{"positions": "rope", "rope_theta": 500000.0, "tie_word_embeddings": false, "init_std_down": 0.00602, "beta1": 0.9, "beta2": 0.99, "weight_decay": 0.11, "lr_head": 0.0066, "max_grad_norm": 1.0, "warmup_steps": 319, "max_steps": 3679}
Each number is 128 + 24 x the weight over its row's rms, rounded and kept within 0 to 255. Layers, rows and columns count from 0. Numbers have three digits each. The size before them is the row's rms in percent of the matrix's.

# up: layer 13 MLP up, 2688x448, rms 0.0433, rows 995-1054, columns 112-223
# down: layer 13 MLP down (transposed), 2688x448, rms 0.0387, rows 995-1054, columns 112-223
up995 094:131183166116149181125142098126138120123092106081150109098158135137122130138117097170139122166098152135143126128107128161130122154109118149133146133123116137106143118132106111133110119099134145174137071118129123140122105126123151090067147143113123147119135125128118119158130124113118103144125122146133124093118150155105130142098084140140
down995 082:127087154117106124132121135162157121165128149175118161101109103111147139123114125114175141106114118099142111137130085132103128152159147093114148150117127185142112150090151136084132128121074141124133076071095153138123134093127119123117113170091105129103120126085113140116153115132166098138113170165087154143174138140124155130123119135134
up996 097:152084112142121083136112086127104139092127134144144099128130141157149106180143136118125091138113126096108132112113124134176193116147115137118101133140170119140126125193163110128122133131129179150137121116116158133147131146090127127120138136095195150137124115140124109133143137129115092145105087110162106116158131128121120120110172161086
down996 099:058152159123147138105166160073141128120126131139145122125083125122075104118114103114126145184136088155093185118193118121140115088122116127123143136110150129119144125121137115119154140121132101101109125151099086146154134133160129127130138136118132114136109098093136147106153140112127172068114115178136115140097160092110120146144165109144
up997 102:158111106104116132088110137129153146098150095099115070132143161122150159137120112148122129206192150131162122143151152142164108126105071113175108099107118126084141064175140163153142149133100153161128130150116060121143143110098104109158159113115124134147124104143145139135131123108134121188142133081144072121140158138123118137107108121100
down997 092:090114125109167182135097111108105114198126125134159111097126148124115136202144189141100115121086102126153122087141118161103154124149123181135134115126146110105100154115144111131151106145135113123143101173107177162155147136123138136118116113134124108112113118151123141118102184137125144134138162164185092111173134175121141148105098152126
up998 109:154123171126088144120130133106105104157117128148129163115089125121155070126125135114110109130121147132113145127125146080120160102094104107101115112110130120108131103177122122108153128153147161152087141130122121119113114087174124097110131133104136152121139119126135113132160119102121140129111140147135131098140118100131134149146106136162
down998 115:160167129156176119128121162110143098141118152103150120116144137071142156120131127182105107110091187117114122098154170150144103142096170132115140156161098149124139117120117149150120154136119120127164159133157138121126114150120157178118110116095128141132101097152147144146126126137103149106113138100185172126119100130156134176170114088139
up999 090:117129143108112136108099105125150133127118146139151144115143093134114125193084099109111129180117084146137106120068101178131125136087110115145133087144126162146153179109098101178153159123136145097160122105153136121179142121120165131110052131111132131153141123180140111122108125128119137136130155098185107137158151146127167128143108111130
down999 091:148108156137099137127117144151105150081127105103115156100129141134125124069210160147134111103118123100124118127142137125135131132154129114098115119111103098128092049154138120103098100157157112179120114137144102118116106142130134140148162157130121155160157140074109120129156119129145120115071111095124137156151063075148098122121131131127
up1000 102:155111105114116129111122142112144145142093118100153136091153163134096089126118145147073137152149132095115145150164087101155114109115136136133132133121092122127125072132184116140131111105149140189154142108108135096152138097154161115118100131121127131181131105160137113149187128139152128135113097152126107172138105137131160109163134155168
down1000 103:170131106172108117129157135123127105111106100170121103090147137099098126118142113122142119134095125117168132135080151140082138134123167128131132117101174125121119172128106163112123117076166158133130191191203137149109179129102131173179102127136121149100134157101168138105069074117137124118144095110092144109150150115111153109127121116107
up1001 093:081082117149102123145112116138084115148181189143144156126145074132148119118117093133121114130127158126136123135141112107142102132136129134117103131128102151147165169161090115116147130089136170142107122073152110140137156107110113149178135158118128140135091067157170118145110140137137157120184124116169132153117136156122103126149118090093
down1001 093:179160130126105146116096167125109150127095115131123129158147134125116136110147135120125089169093132090147134124088140111143144077134107122140156147109114163105140113106122142110104124134163116132175146150092141144126152111144101108121135150127125129123189144121071166120145055178109139113084112116157114172109106115118092112137130147167
up1002 094:154172149074136145099114155126189153116159154092137140125130128160113119093152137100114104119101118141138114121094144120154122138143124104104125160111125107136161083116119125141091115110144123162125100174127098126149129143108135106131123141118115150134145158137155123130152103129126156131113157180095129099120180131149129125148143077183
down1002 094:140078169208123117135099172166095097105144111136169071174129159141126133151132162169118152138106153129108177162119097126136115136091158179092112105118152132151111149096163113132111111108150165104140166102137117144144139119140169132096139142124130163122138153131141118129123142112125149118161107125131103111089169129131150154095145108121
up1003 102:127156111147113130104113147166110122126086162097140117104149155095156128110117138134114102119137112158060137150137157131145108138088097145085102115141135092145163116183097134182152165128162155130143123105149089137184128064107145147143146119117156180118130088107098159133177150105120162124118112155095108138136115148125162151151144155171
down1003 095:108092120110141086132119160115143118146122070128131137123157093104134144126164168123116139092127129129143153153145102133138118110143117162135113130156152158134138114124121140125159162166156163097141133131115095146139146165063142104143081132121124099095139100125116113069137133111130119130088123106114143150163138133120128173135143129118
up1004 101:151135127142109148150125127153104130164125152152151118152127127131113089114144108131148136079079112125127114114164136140134108128123114103132119090103107093130157160117144136191141128132149142134067141137159146120161107106110127138145115154102133124137127132128099096134132115128094122139119120133114104144074174071163190145137121117127
down1004 099:129108167106151110110100087137153149118152097097135099112138141153136111119094117137105136148150125131151150154106137102148122143175103134101134149118103124128125128152082129103121104138116122139150127146108177164101163133123115066132143113153108151132102125164139127075116177139187112101176146158145106143161095146134104093138098127118
up1005 104:108112154149136130095129078154168113130123156098133093128169123129163122135117112111106119140132104123108139121151154090092137134103103109126127122151133119154160115102116133146176181129117164162112098160144125119165144126101150107080098143114153134142135129109093133127156161124154122133104121125186131133102133160149133112137112136131
down1005 113:110125173122058141151120178149130145196115098136112197141144110113115130161161167163157083120129101134148101150125097117140155147126154117083142102158131141074153108125141145137145071147131115164126131154164112128126128159170146099136120145126093128130109129141093110141082124102129116136116137171089100137139101114133171132128113142112
up1006 112:130123123143073115087125153124103134152135158122136136084154085157134112066111131107080136146141133101105111171108145132154122082108091140124167166133099140146141100166127128121147181129146132168104140128127156116133177123166119090127139128134133110120154120157124103146171116113147132194097150119154142093127136095157101146096143144176
down1006 112:139125104122147111134108121111151120154136149134131122130080167154100150113132162077147129114147178141128145111103118102106102147126123125155115128078100136155151160113142114130089118143190142107114150153142151152090149121140144165140096070162147115104170137121129066117122145128166130141136128119138189145135131121112159130142121106137
up1007 100:165158120156140128123128086116156136119143094101096138137131117132135104144141142192105121142115103098125143156168153098122119116152106132115133096136121100136128124151107101170144151144170161148130088063154117124136114157088158129101078139130134104130118162112129141162141155101138141111110129139161114157110127135137145119165126093144
down1007 102:130122099109154123131113109171105114117094158148140135124147151145111116118150109132133180102121143089115117106109151130084100155134134170137094138182167123109160106116149137172127142139122115132130183178139136150153116138155141133163169167145182140118118131116147110085109149145143121132112147074129139137095144094098141166087126123114
up1008 109:120136111150113138111158121099136089173129111118168109148176124155150099160085071131084087118157142093119139150093103165132121101146070123146109116109121120165138146155125112124107133090114159142135120132152131133135168148127116134137114139135103165116085107118096086114169124136135153156123116101139077103160169122117170149138173149153
down1008 113:095093113157120087113111117098131143108133144069099142112114152127120162105133164117126142141173126159173148157121167156128150137116123142092109077112116101101148075114125134175131097133096117149118130121167125139134118108160154115106082118098092156173186111154136078114117120065106140105142122147131098129092105133128118135134106103112
up1009 098:125153133108139132129146149146154121145142088094141146140116137128109136148121095155142115129144071131108145171110137145167129097105104128152047135096088086116157134125147114078161137118152103096151171104137116107158114134130094135130144142134094142104146187148146120174126123115126086177169108131101173152139149140137165101145116115120
down1009 094:117168111145134135108113126141136139137130166140142140093180136153138120163149124140085095123136127130161096140162137082127147173121111147159148143192148077136150101092082162133139156139123150129097149088152137137140143158138151124109140162128150106141125056125153161100117110169133106121070099124116085116143091146151098111127143138136
up1010 120:127084066085143141148113106139163157140113145108133096098137134165124082099128148103130144138184100100133179118131111112133124131104092144149127107137139086145113159163129152174138142153140184103115139125146152136138135130095131111112121150112143138164142112113136121137125084102118131150136130116138143156149159153083141123138152099153
down1010 117:122153097141129111125092127128136152116101143105158131143138142108137131144143158110105110092139087124109134155141104142112098144178120132111133134135173055106094128114088145094131089137126167121065106106104150090135113145120102142129101144167166130107158120121111151132080071071131119146120166080130157152155157118105123123173092130112
up1011 113:109141118075107108120130123201128128119160121108117111109120095123141147110126155109152128107100125133149140122138158127150156154119117082110139113136075105184158128156085157171107148101154130137137104084193086078134100102154154154133145133110126146117181100098137128139107068131123132153171124118103110127146111141151165130144103109118
down1011 114:124112116095115121105170097066101112148084112111141100087055090170137156159137127159091107141113097154175090111075114138123129121125114130140102113113103093123113126159118124099129102140110098130095089132125120133140128099117143136116130120112138115192121178108154129175133202156161139156124126138121125079136163128107171124157123106128
up1012 099:127118090082136121145104091137140150142109156129150098116129148087163128124107149126135118140114117111101107142105162178111152105066116108125127164109089132140127111143138145141071116136145151136108117102134158112154127132076133135080120120145153147125083082129154117121094095127146153110156126104129082144139122125137126168151120125103
down1012 105:151138117148121144132160145131129144129172122126112165145156099152138131126139117112098137129161102146105136136097113126149172125083162153150101112133147128129149111162121152158115134116090117098135132148108128148118104095166138099142113163132109163128171158129079159167155148062092122166156111102099092101120123127160153115132082136118
up1013 107:166133156103154115132092100122126134170112127100135125168087166158136062149099063113110132097146126132072156177140129145155101121071122123142145147140083129138160117149096143143144152111155170148101110100104102154136188114141115124119090134114160120095148065158128106121144138150113128149171111117103062093164114129086138123107142106108
down1013 102:139102155127129151115114146146132112122155108137126148147107104142150184177149126140103095142136197132106117152104100132118129128134177153084100096131116116145100150150143113129143136097147131120103170122120164116115136167153132146126189137131125126102202141142139153127158086118128128109147185122121111128123102093125159126112126113124
up1014 099:125169140177093123117155127128128123132142157144124135160095163180183100140121133133123098128161130130156148108125096109142093097136137138160128148153116103116149156153129144145132180095148112146096107154142118139141140088116139103134070137124131132172132099155082120100129139108096119179141158114126117100135109129125127144088126113079
down1014 098:119105121106169147094138153093111125134141086105128109125104124179132123082144162115137118136130096151150137154124145094120137109177103120151160127142122111127132090078124120119114102150134102111125127125125155115108125145150102131139141097120188141147166144073130150142117101139115119154123067127133106180137155144129119118123143156125
up1015 087:154134107095137121135089100096142134081167106092121137094137102135180133129113098122109137139097105127156154127128164155112142123113109160107134135122152150082126112147108131162106124115140094102117122141139127100095111163128117149126120135157159110059120124188158077160122101093077109124146164106137125152132102137086169139071127086110
down1015 082:160109167129167097095161135139092114135107189129151170157132121136066134178108154150105145153097131120138163154169111124142101126157125106102138111171123104111105168104133128130127134144124150181098128127109125123152099104165149113166164115124127164131118113133142183140165131154171129142104105122110150135145119123129133127120129213153
up1016 100:133176183110072141085132066103166142113158122112158131173117170154129074141127115163129140119159118159171132164169147103157173101116115121155122094128148119097136175137138129125112132132155142111112113110148130125141156121104118103142130130125166150092122143146110137145125131096155193196134101120088134105104108111164084147134141135123
down1016 101:119150090143127137106136142155167153134134151134119140092135143138147146162106128093138115118141120106111126135119106110134141122142098154108114138135136130111079101083148142138182126132080136128134134101114160145159153159122172118087115160155161105105128121098141098150129115094116083093137132146078148145119131088109143145145145138160
up1017 111:135177134132186108158104126136179124174120127103143126086083122136120126176129103157076067118150134115094130170140101164148108155116105137117132169137132122142106073114118164138115117123117114109128154097168131151114120109148132143136119135121100128115111170136180135133146094104152108144139075097120126160150108102170145126141125116153
down1017 110:145125119078082156089142121148086146091147145127121151155163129108129122079124143133163141164124106130132143083124149107131128109161126108100118088128124096111172199127127111166133115150158182151116122151124126134175144133089137120129136125111145158129141126118089110114121154104090128131127165183109128113083142156103139121108142131104
up1018 092:105137150122118131097108138157120111093111158121126100112122097136083113154148114125107071079124119146122131112105110131180110144116084134099102160203105107132158150118083114116135099125137153147141144139156111157150148131098129146129125146118083146111124129104149173110202141098125135142134128125113126159121138134138143150169133097126
down1018 081:159125071100103124123150145124137133164168142135118151164109145136123118066107110135122125200157097141146102117150121135125114120110167130135114110090122120157089143117174167131091159106163102116134109086108121140135134092111096121140133127120155100093115125131124123126113154101129139123127133142153103086119138115122104106127099124148
up1019 103:122173112101122105108150136160107157075116126121160114128123110110144128120171147098137095141114137167108151088103142110098118138159121149089132145127122120138136116145127166183134147096129131139165146092200116085108093145140134140100103124141112114142129140113134141140115085089132141153147128090156106114097095094123173137117112118089
down1019 109:183111137142101133115132108070134118145152070084126142126133107145142120093138117148155163126097144176142121175139139118137123096133134089123129160142159115105136146150100157074116116158103114131118166130112117126136112100124147109113105116100161086116161123149154136124139129168137097140145079112167133156148110098131075123113130162170
up1020 112:112097147122098124115103107141163157138111128096117119107072132152134100115125135150093113162148122077137131142090136125168133104108095116143114120135101117146110132146131148156152179104165167141140066144117123157174164111118110109113114141145123157137142112148128074123131138113125145116123138116148086072137150133119127126103114082133
down1020 113:099120143140166126162085102092110133123151150136113152136101138154083123168113113142139152158103096120128138135113093145102140110118160116118121156105143132144171158115170119118157151129168149111127147099082136136117154115087109091112150145188132107149175162136146108124130141112140146130134138170130122121113090163152089104126146132136
up1021 097:158147126121133114079122098150150121122115132128139148103162132165172124114124121158123123128091087162113125123142111160145106139139102109135120112129106104126135133154097104186145140112138113180143149137171089122177174150105165126146146123135126117113108119149137145133167149131125158157117068083124132142131131156168165144135118147092
down1021 082:163115128161143153141093119094153142083146137152063157090136096107146139134168139165149136170111173126134149095107142108180134135129135113115101153146142124149113092117141159115203139151120176109112114126103104108124127157164141130146134178112101118090165131143122126172150128163120104099150105153144107124134129132099143143127099128080
up1022 103:141102156127130170135131087129167121135112101150153130113151145145109117132117118149102125119111130115063186158122175161161108128131136099178112122117115132115129168120146143150090144134143110133110082124121128115105147102077107104134096129112096143148159152118117148150127137136132144101170167138150129121138123124112135138107162111069
down1022 100:155116112146141099127106137108128124124159091124164090134151106116110186101125101133128125167093132147131066131111138093145122125151133179113099118113124088087106112151169130067142130162100133154138128150146128136139097134145088165117102115145172118103127092121168076132149146111154130095138138090144131132159147153141126109076087137138
up1023 101:210097120088153128079068159137158159129159115133146088090168118156135118132116129109102146169108146139109139146157078131133122140170081119113127113101108144118097105137127119169118115105121154120148140076115095153104104117094135130144119135096117139130126148142129120167132104121143140148157153119185103122130160127114125118108136111141
down1023 102:110137128148091144135165109102093127099137128105115133150125142147134126124094121105165105071139147093121109118151164124085122165117173128128124161157149135119155159178119146146157146138168121146106157194134112123170088148111154127095140115123143142150124106110146163104127106143088106100149101129123141140106123115125167103149132094110
up1024 103:139069108178149138099142104117125166122115127135116132067164097114139121125087130125117181123130126179128154115116163145150139107129133114119111160151141100147133150130132134127126155135134145136125140109109128168145137129086125127089112129134133140120192138113121158115149117127134107161090157116131073132103166105156135120090123141175
down1024 101:049169130088104146084165137140164086154129129163139127118128142101101116136143143129141134129102139103092114118111087117112115115159093147151152103138101134106157107125138114085126102106140101141133148104139117158123171091139157121163129113114137115154130114140118103178194165120107161133161137143140133145116053102144151126145122109154
up1025 110:131123117147120184142154128137146164141171139113175084136140147190132076181080093127077109159170119110123132155078151124127127136107141112145105106114086111109184136150137145150147116098146130116129103148168145132111147126103119073134107145135142108098140123124133093145136149134118162101116149128129099144092136134122148166113157093098
down1025 117:122133129134156164136169097145151104173147109142172095139130157138167098120128142147120087175131107140157116146113105120134146115159102142110102119131156114081192128133155147081151162121111139119160156108138188106142152149137129054175112137113123101117080179149138114158165139145147177122126102135078125176104104100101105108118140086129
up1026 096:159131128146119114111123131106103161134090059116169186119203121141149117102124084142082123142134156135129139124113117152135167120144125183150132154150145107100152154101093089101105179117148100121132117110161107133140185135146132106127111142124179102160132106153174095116151106137150136109149170144151152111130107103061129104104136142119
down1026 090:106122072085114139136108135136095129150170163113111156109142171137122132100111095092142156149112120128112127136129101130116153150108087153110106126121153103125117120098120114159139174134106145158099120128097142171149082094095129099085122128114124151141126143118069162143127137176086110119136130133182122153150108105152155088143138109113
up1027 100:103113139129160144135146091129156133129124105097163129115109177175110096175130151118133165147124108075080131108110174177188108130114119127126120110137155101104096134083146100145135122131122136144099105158108109138159140140124131135126113134150165141159181144104154108143167164106123103142134140117134096120126169123130126167105178129144
down1027 094:101171101110151158133124125126148117080088160102139132165080153155105128135107140129173113129090121115169115152140103120094157122164126146151157147152105136130118122146129146125133114118145133125107073115107151109151169083107121097112139152116126111112141129138118081114114128144150150094135135100114115099128150102158123139152135088183
up1028 091:157126133138102118143152149114125119194113125148132100120136149162098081170096108152100077134109146151115115142123165135123152117096157156182154112136122121141119073129150140144102165095165081108148194118152152107112134137063132108109115124098136163080170105122109134130147113124168184142112109083092148114129096129093138124112091109126
down1028 083:091115127146128117130132083093154094106127098110136105116137105116126122128180134132153115110124132089137120089152163143144098145165119167111105116124160101143175104087107139104154143158119172141117119141114151129147124145155129122118153124135112165165131125126179120146133165116125095060131177132085092102085096150142126135120151124153
up1029 105:160153101106102159142148136142126153073103120111129106114121166121163156180127110113088128139135090120118114159117159144141182116102096141120116092143118093079145158125106141170170138124127181167094176145107107150113128084073140123154130121120121142121116170116137158120149094129102126149149081102147123122107156147142104152179124137119
down1029 103:161096128168148122158151149134089066155119140159125116136184127161121105118142105118121093128140174157124089143116082095167099103129099120132139127106124143120136121105144111101122075124133171141120109133141102127132134164118095137110102128188114112127121134130109138097161113127095153116139145115079098130157157177147125107115119131142
up1030 098:159128122090048123120090113112130110093130164111142105147122111120149122111106079144073127136108119096115163121174144127142147128132132111144105144154155115128123090125101122148148162119121122149146135146129105105165129085137143135135111151137115155113162110103135131165115130150119121152145112093140124111126155111139185150138079151128
down1030 093:121104124156158133155086130114127136137095115109096097140157156131140169152158176128134100141148128142159167177105189089116153157106104136132130122149126132153156124096095117155108131127108157125096146122114132147101105127121147147135145158183137156129089150127134167138144113089137112122127172125188123143158088144153143090105101130123
up1031 099:119139119076108125125119109164145105107120124123139118079117142128102130124113130151090141116125106133131146131143122110114201101122135114121142144138090123109150106104102153154160119130178123157127117128091120149143171104068116107095136115105132143139131124169163089114147132140100092124123137116183071157149127137159137184169079098140
down1031 097:167162105126172119119107123166145139168139083147150122105087136109113099139160150138135166122108140130142118092125089158146130122146092123113131088155130110119106116137145134104139138128144159115104113166131113093124121180118118130094155148140134125143080115122126162133120156149103128156145130122129123092100095083165119110068148124138
up1032 087:152129175129131156126125134108146132094117132132163165123142129133120124146110095123119110114124120165098138103116137118091130116085143091105120123107081130154161111151099103104121105135119124173123120171140133085146144109137145159120125152125094129109107145131164125147174086123109099135149138129124105157136116143121125142106140173126
down1032 082:167114143108151110122099129116143127130125084115111103091088145116150133114080108104108147152125131123156132204139136130164137118181127137128133122108124104097133112091125096114173143132147142112144112136121131144174157134115084150121119104132155130097128126131127098136154091126127114129149108120126115128153164113156173116112161159103
up1033 104:128137154089133129112137136151113193150115132115141102139174123088134146141116067156142132100144090143129080105146134130111096104108125150120115165123107107123124111147139137124124133110159096158102132131170108170163157117139129112113157142124085119091200128133147137151116102092124049089188079094100137150091117138121117143114138087155
down1033 107:111095108131087123107112157115131146124126121144131147103122138171138137126136132144103133145129125128168165101150201180123129170156112102159166096144151129181130112142137108155098101110108115128113113097116149152113141114135141129109102158158174129124120109102137142125127116124141160137085157144138077148186132110091148137141126130129
up1034 105:174108150056142116141115110176195164150106151088112122118128076137171137132084135151093118129127098145112129131147168143140092098086084127131131150140124117122088128101095149117132129152128109141157127090141110106136131142157150112128131131130101122107142101114141141136113117134122108171148095155125146184107156116102134115129103096119
down1034 112:127125123134178132100127116139135132081129142119147116157107139142174104140155093106131116086163144137157138140093140120126071119159114153142122071140139121118132130130100109139142133118100132156090143128138100140156165126133083151168125126116128118155156105142135127109179126150135138078173144104133119109196122129108128136116152118099
up1035 096:126135112139146107124119129116104169104152163090107144167114116120139099176127132152096125128134156163071162167125128128122124158128107174055127121092108118138144146101151168126131120106127112134127169069187103125136108140125105061147130119111138123116141129111153142122088130092135155123118165117151132101093089151092114122098112058180
down1035 096:100101113128157147113130080109125123154145104117169116127160132145107126098142127110150177136144101118122100048138083139107113095142090092144152162139162162108141121116114119107143141148101124122139093191120127097133190119116119149101116116105122147123133123147107133134152137181076118131171092121096115131111110141146097161118130172159
up1036 093:187149147084167121123109142125154141109114128163124097112158116127130138107131117130093107160114146101136130131117104156139144114101140101131055134165141165120159186114102106124128136125127147125130142101104071146116107141133143101068139152138133126142131093108124108125143054124166126138141171157154129110142150107126183110095119063145
down1036 093:099117125097123134161144149104110116070137154078124174135126117086110126096147132122127138117140100119150162145183170126124139130173162128125101154121098131095123096091135124128104095112133132138143145091164122121130128113145169178177131161112076170160124112135153105134156153157122123097108090125131125120173138132145149129124161157118
up1037 104:144105144125124141121134114101157124105148121067120137068126142141122111141141111169129107135158128116105129137125156117112121141150127138105111133123088115144138148128114140154121127122146163138092138133143096128166135122104163089102121166115124111098149196159130113177105099112085107156151091160115114122127178140159105165120130155139
down1037 106:125114107110167107102147096132121132108107135148132096096127157092108136136155157154179116151089158095150113096145115103165112188141135140100135128147138139177133126095153151164147121130142142127136111148141107109110148108122148107164185116109092112176091162137117102155162093127152131142136107101089139115106162100161138135124126103133
up1038 106:144107108138145159119082092096140165131118138121133097126125105141199119151111141115124110114160123156113147155162138171101146111109148151108143140156125106130146114125097142158122119108122156139124136152121133183142156106184146095134147141104124096118196169093124101170133093110133159125124146109134139082142134134131091116094153112128
down1038 113:122112128117133130111122108140145135111113122114089140113140073145119117081134122125126136113160111116144111106139097135127135108149121121141105112157130095140119112131120130147135154112150098106107117103166149154110136168123127118169113166119145114128104149127144163145111155099092132146104119150137161110109138109092155095198112094112
up1039 088:120094143125111142149099130108141120135149128178125147135101103127179155151085167122139087165133067094130114129131151142096143174095113110146125139119123134105137095112109094132148108128132189176117139026111138107127112127138122104140109153114115120108101141114122143143144091093096136157091168153111126158150122105104134124108072110120
down1039 096:149159115149111114153180146148121128100120110111117134130153133125156098121140117119151169101154118098116161123123121102186146122126111163156097132172101127107112141149177168120087158114153115093145110198172124108143159162104107128115127115123127119139117105128137094130137170099154115139091088127131145132104117103175096165116129131149
up1040 110:108158095142135129106129118213145149121111140135129136137139106142166100102139151148145133106074084066179153139112103129121143139125129114182106122177140070166154124144116168176109111122097087110157129097136133126129115110119126156104153153091081111172141141095132117117132103094132161144154127108119135145102119138156151124070095127139
down1040 111:132110183123131127076137107087121119158169152100152113150110113109085118101163153128110145155167116161159119146123134150095096086099139112108095148133116151116133096137164144106166143120153121145163195121137157161150189135117166156095128122101134146127091154146114176130109107134150121088088111175136102075120130125140077110165148099147
up1041 091:134146135140160152116136106100119095096159132103107114153145131109128142135126130127128152122108126148112105129106106104140173112094076166111152139154077146118134087141127169120162138145119174145144141087144110140119103103153125163112123153070140134095136150139154168150135074118139146115079099087116091188141126174160118102155130133146
down1041 092:143153129146103098061188115142143109089128104153118129146095127103135117120113127141096114194118106127124147126127134140146113159158136150147078115166147158137142129158132119086110148115184117125138137125134129170099126137149159152133153115152145137131121128129136122110147084123107142073108117142156123131103115122108131033113176133118
up1042 102:150118164157108145118080129105195152158110117137145095054154149112135139123109089196108127143109104181129146138114158155147139136086092146116097131176124120127115189125123128146113154100183111127126092084117131132156171097113104104118141137114120137146118131102138126124136096112105075140161131131173130142127170090106123140134104122143
down1042 099:127099118138125109109144131135111169126121132110095149129112104127111117135144136102153098112135164101104135127121095131179148137128072080180156102127146137128129124131141129105190118129146137147129144157103141136157073154144116102152148154109120132116134094120135107118105119187085135118157130145120109115106140148151096104145132143128
up1043 106:121101123144097103139123132110122155163084132088121138127146112156096086162145109127124142147139137164120183120146142116157135157121114132131084124136160122132116153112147115122097182103145106162109105115124112117113117123136141146116090152123157119146139119130139117135134070139115113122108115119134144127124142105114101115082139120090
down1043 108:117145097150129097106088156091123151124132104136124146142069095139048132127102128142134087135131117141093096046114133162121143131162137094121160102113153139147135115166127119116154133133084144123119151119125099121143133096142137092142115123141126162128092147136157133144158080114122112161100130125144127130129140130161142099110139120130
up1044 098:160115132106153136118103124111151117125160110090150148167139153127157160093134109119146113096120121155080146129118132148174158122062059097117128118200131096101127106108157152103178150100140156173168133128177089118119145079138119110105105132087122097123103109155145119183130139110106129148128134112122130171155131151132158171100137131149
down1044 113:097127165137102094125161097142170122142138135136131087146113095110168162173114108146129118174120117087124158121119134103186154105118127131168069136188150151100135146113108110109136107140125173118140152121143096158158128142153168116138134173118171105125143130130114136129112108154106098123119166112141136128126145149089195097113153141143
up1045 098:149109110116124121128112116142146145125120150121145131124114108163176104155122127184083133139154151144144175139177148143118123144160087110155103173142118101122138116123148086164142151136088138138095119106117113110126165105118122132134143130121158123079117121169115088136106129141188143157115124133182136174103149118142112132128169111164
down1045 095:094114163105147137145163121124124122181110094123146141129106127140107146127109133092167091098110120093157138125074139119119118120107115124121156085139126141102091167143139151157110137146145131145140083143114104108138131149133119118164133128143162130132110143094175142090154118114128122182117099139108128140109132127109119129132162092091
up1046 091:133143161135117122106139139157133103172133092121136119113154131124117151106148131170117074101117133122133116141084153182125134107126124121130125144120135139172136139110143147136099137157160106150109133142128084125163136116124160102121119125093122126137142130178143145131182103145128139105153105126154140158106126109125166135142113109136
down1046 085:144093123109146115099113167141164160093126125150134160164113114157175151176087131121092122186172105089141126126155081101142175122137120135138113167105167120128127105097130100123162126148075169085157172103128095152111139101142098123138109179155114154097130174068127117136117156136138121125173129119092088091130135152131118116087181119180
up1047 098:174147100059105129140104097162097157176077132105143150105122158144141099151114148143097121149124131140116127127104172145113120139135124100134114125097144087133130135099137129130135143140111128133106155122143092143182130117121176130120130149153099141105135145117125127112147114129140139187147120111168139131101131102123136132142122129140
down1047 091:153151161150142089147160096142131106147096116129083137115100104086171123172078112166155148094136110128135123117119101120115092151149146132170135119166139173103086090148137125173102097113150114091141121151146071097095154161171121125152145143143104133153112083121179131142179168096091110094124140132118123114137123146155121192126164126085
up1048 103:166101142132112126147127120157165155123150103149174138125135127142168171098111130178102114172160068125141122095133141131124115121127101184157098131130133076100156162169127134142153132089132160102085156105150145137169114123142153084110142152110102144126149133138132143138120125082142113126130173102085136153107160106149170162110113093119
down1048 103:103142129089141171107133157116126100105132127136098147087129119130102085162186114157119109154082165096096151157142129174115136113098157110112136127154142178138096109160128151135132141139184117143128099141127159131138140124070134131143155146100098140131105103113149126139154134146139163087116127139104148115140108177097085118114120163101
up1049 111:148134138130139141154127120118117132162129073131132136107195127183145113161130125173102107137176156100089135171176138089157134092146086096154139074110119108144112197150120148094108125129114160148136119076105141083157117141136173089111080142139136123092134142134118128124150113118137140166134127095183103126133178120119127170157106125149
down1049 107:134101132154134062091104119165108119101104168196109142122157144138128099092101171088151124111132182144153135160102143102146130122128080134144137087151182168157145121126149137131131096105127125128168115147095107170136150143103104096119118075163146155112133100145128136101127140167100136140134135143133100126154162127116130135160118133130
up1050 091:121124091102123105151110139133148122116117136124128116095126147139182117126159082107151131138158105120141165129100122116137119116114150110153143148139056085124118106123128153108131125132125127192130089129149138093131137095102123136097102119134139114109118118151118157155115134125108092113151135065134086113154105167141111166137149079137
down1050 093:147177113088113142153132109122097117157090174108154162138141113136091143105109139166087121130099146143111105161165189128157160112133123148154142126130176166089150160112137113150159210121109122099109159122169133146115140130145144105087113117137104135131147128114120138166163141182161161136119124200155138119102117134103180096107144168156
up1051 100:141089089125128143127073106131131129151104126102157149145136136140154110108126113149111105180140173153097111130140103164128123101176141113164077125150173132138161104129173129126124162101114132101120100125135104138137138112160143133161157159090115182130121154120165070148170111122136149090172145089126112123119150110129175125117131110175
down1051 100:149156113153127132183134154135091097118109101100100138161173160122148125155142076120160123065089151092089100119142147139107115130107111082143154085130098091107117175106143088132105127179119153175129099134140144128145099097146157113072122144139124144155168120130145124135082160137131124143125108121102142157152108137119170101107127138111
up1052 104:154101139084127137140089126139112138115144124122069093146160126154172117115057138159098123176135173096137145115150134132142122118120083162138131095148148148152180171101135094139149130111128133120106133092160110116154092159109152137139133148128157130101119151075119123121141117092161141154137137152119104127103123123100075149115128121135
down1052 108:134139166121143112176144145114133134093071152133141153134146132153121136076122117128099157143102121153135146104136090141131138138151127143149127122182126143155109118102084176150134154110110131105135146113118123160151137088108120094111115122149107146122113148157140158120097098125099114114149114157093158160121118146119136093132102102106
up1053 097:168049106146112157103158131076105117142107109123098104102102095172173089126102102113123149126120107121144149119138139109130144122129144127180110104156125099134120203166119098138141125151170104136094126115086126123134164160141152137122120145130119166117157091120127138133142106120101099147122152142074092093162168126140086096104113106123
down1053 103:116152086115144083163123099127177152162153096124110133136140103085057145141117131131102127080119115158117113161122117152139124139113095116107150128158158116122166088105104162092082109139127177091109104152158155125135091147107067119130086167156140136100122151117144118127102139119113145103130134142119129138160124124162158106148146087133
up1054 102:156144137085133194142105133171139129146096137124151084123133084113141108158131173106109104141132131075128135117115179129144169124124120086126145169165122124142145146112174130137108135082183111151158148109166121091113134136136122169128139118074107157128128127128122163115117152124140169152150132130154130128148155167174169147131101086106
down1054 103:108140131106130119121104099119126136128128094174134177128109129137137171120103117132125167142123103139170166092126120164091084119114151171131109115135117129133107129158101164122169093145151111143140118126123116161142118125104142149128135144139163154133157115169095129130097093139102145144140132113071137111132100086138099081138115136109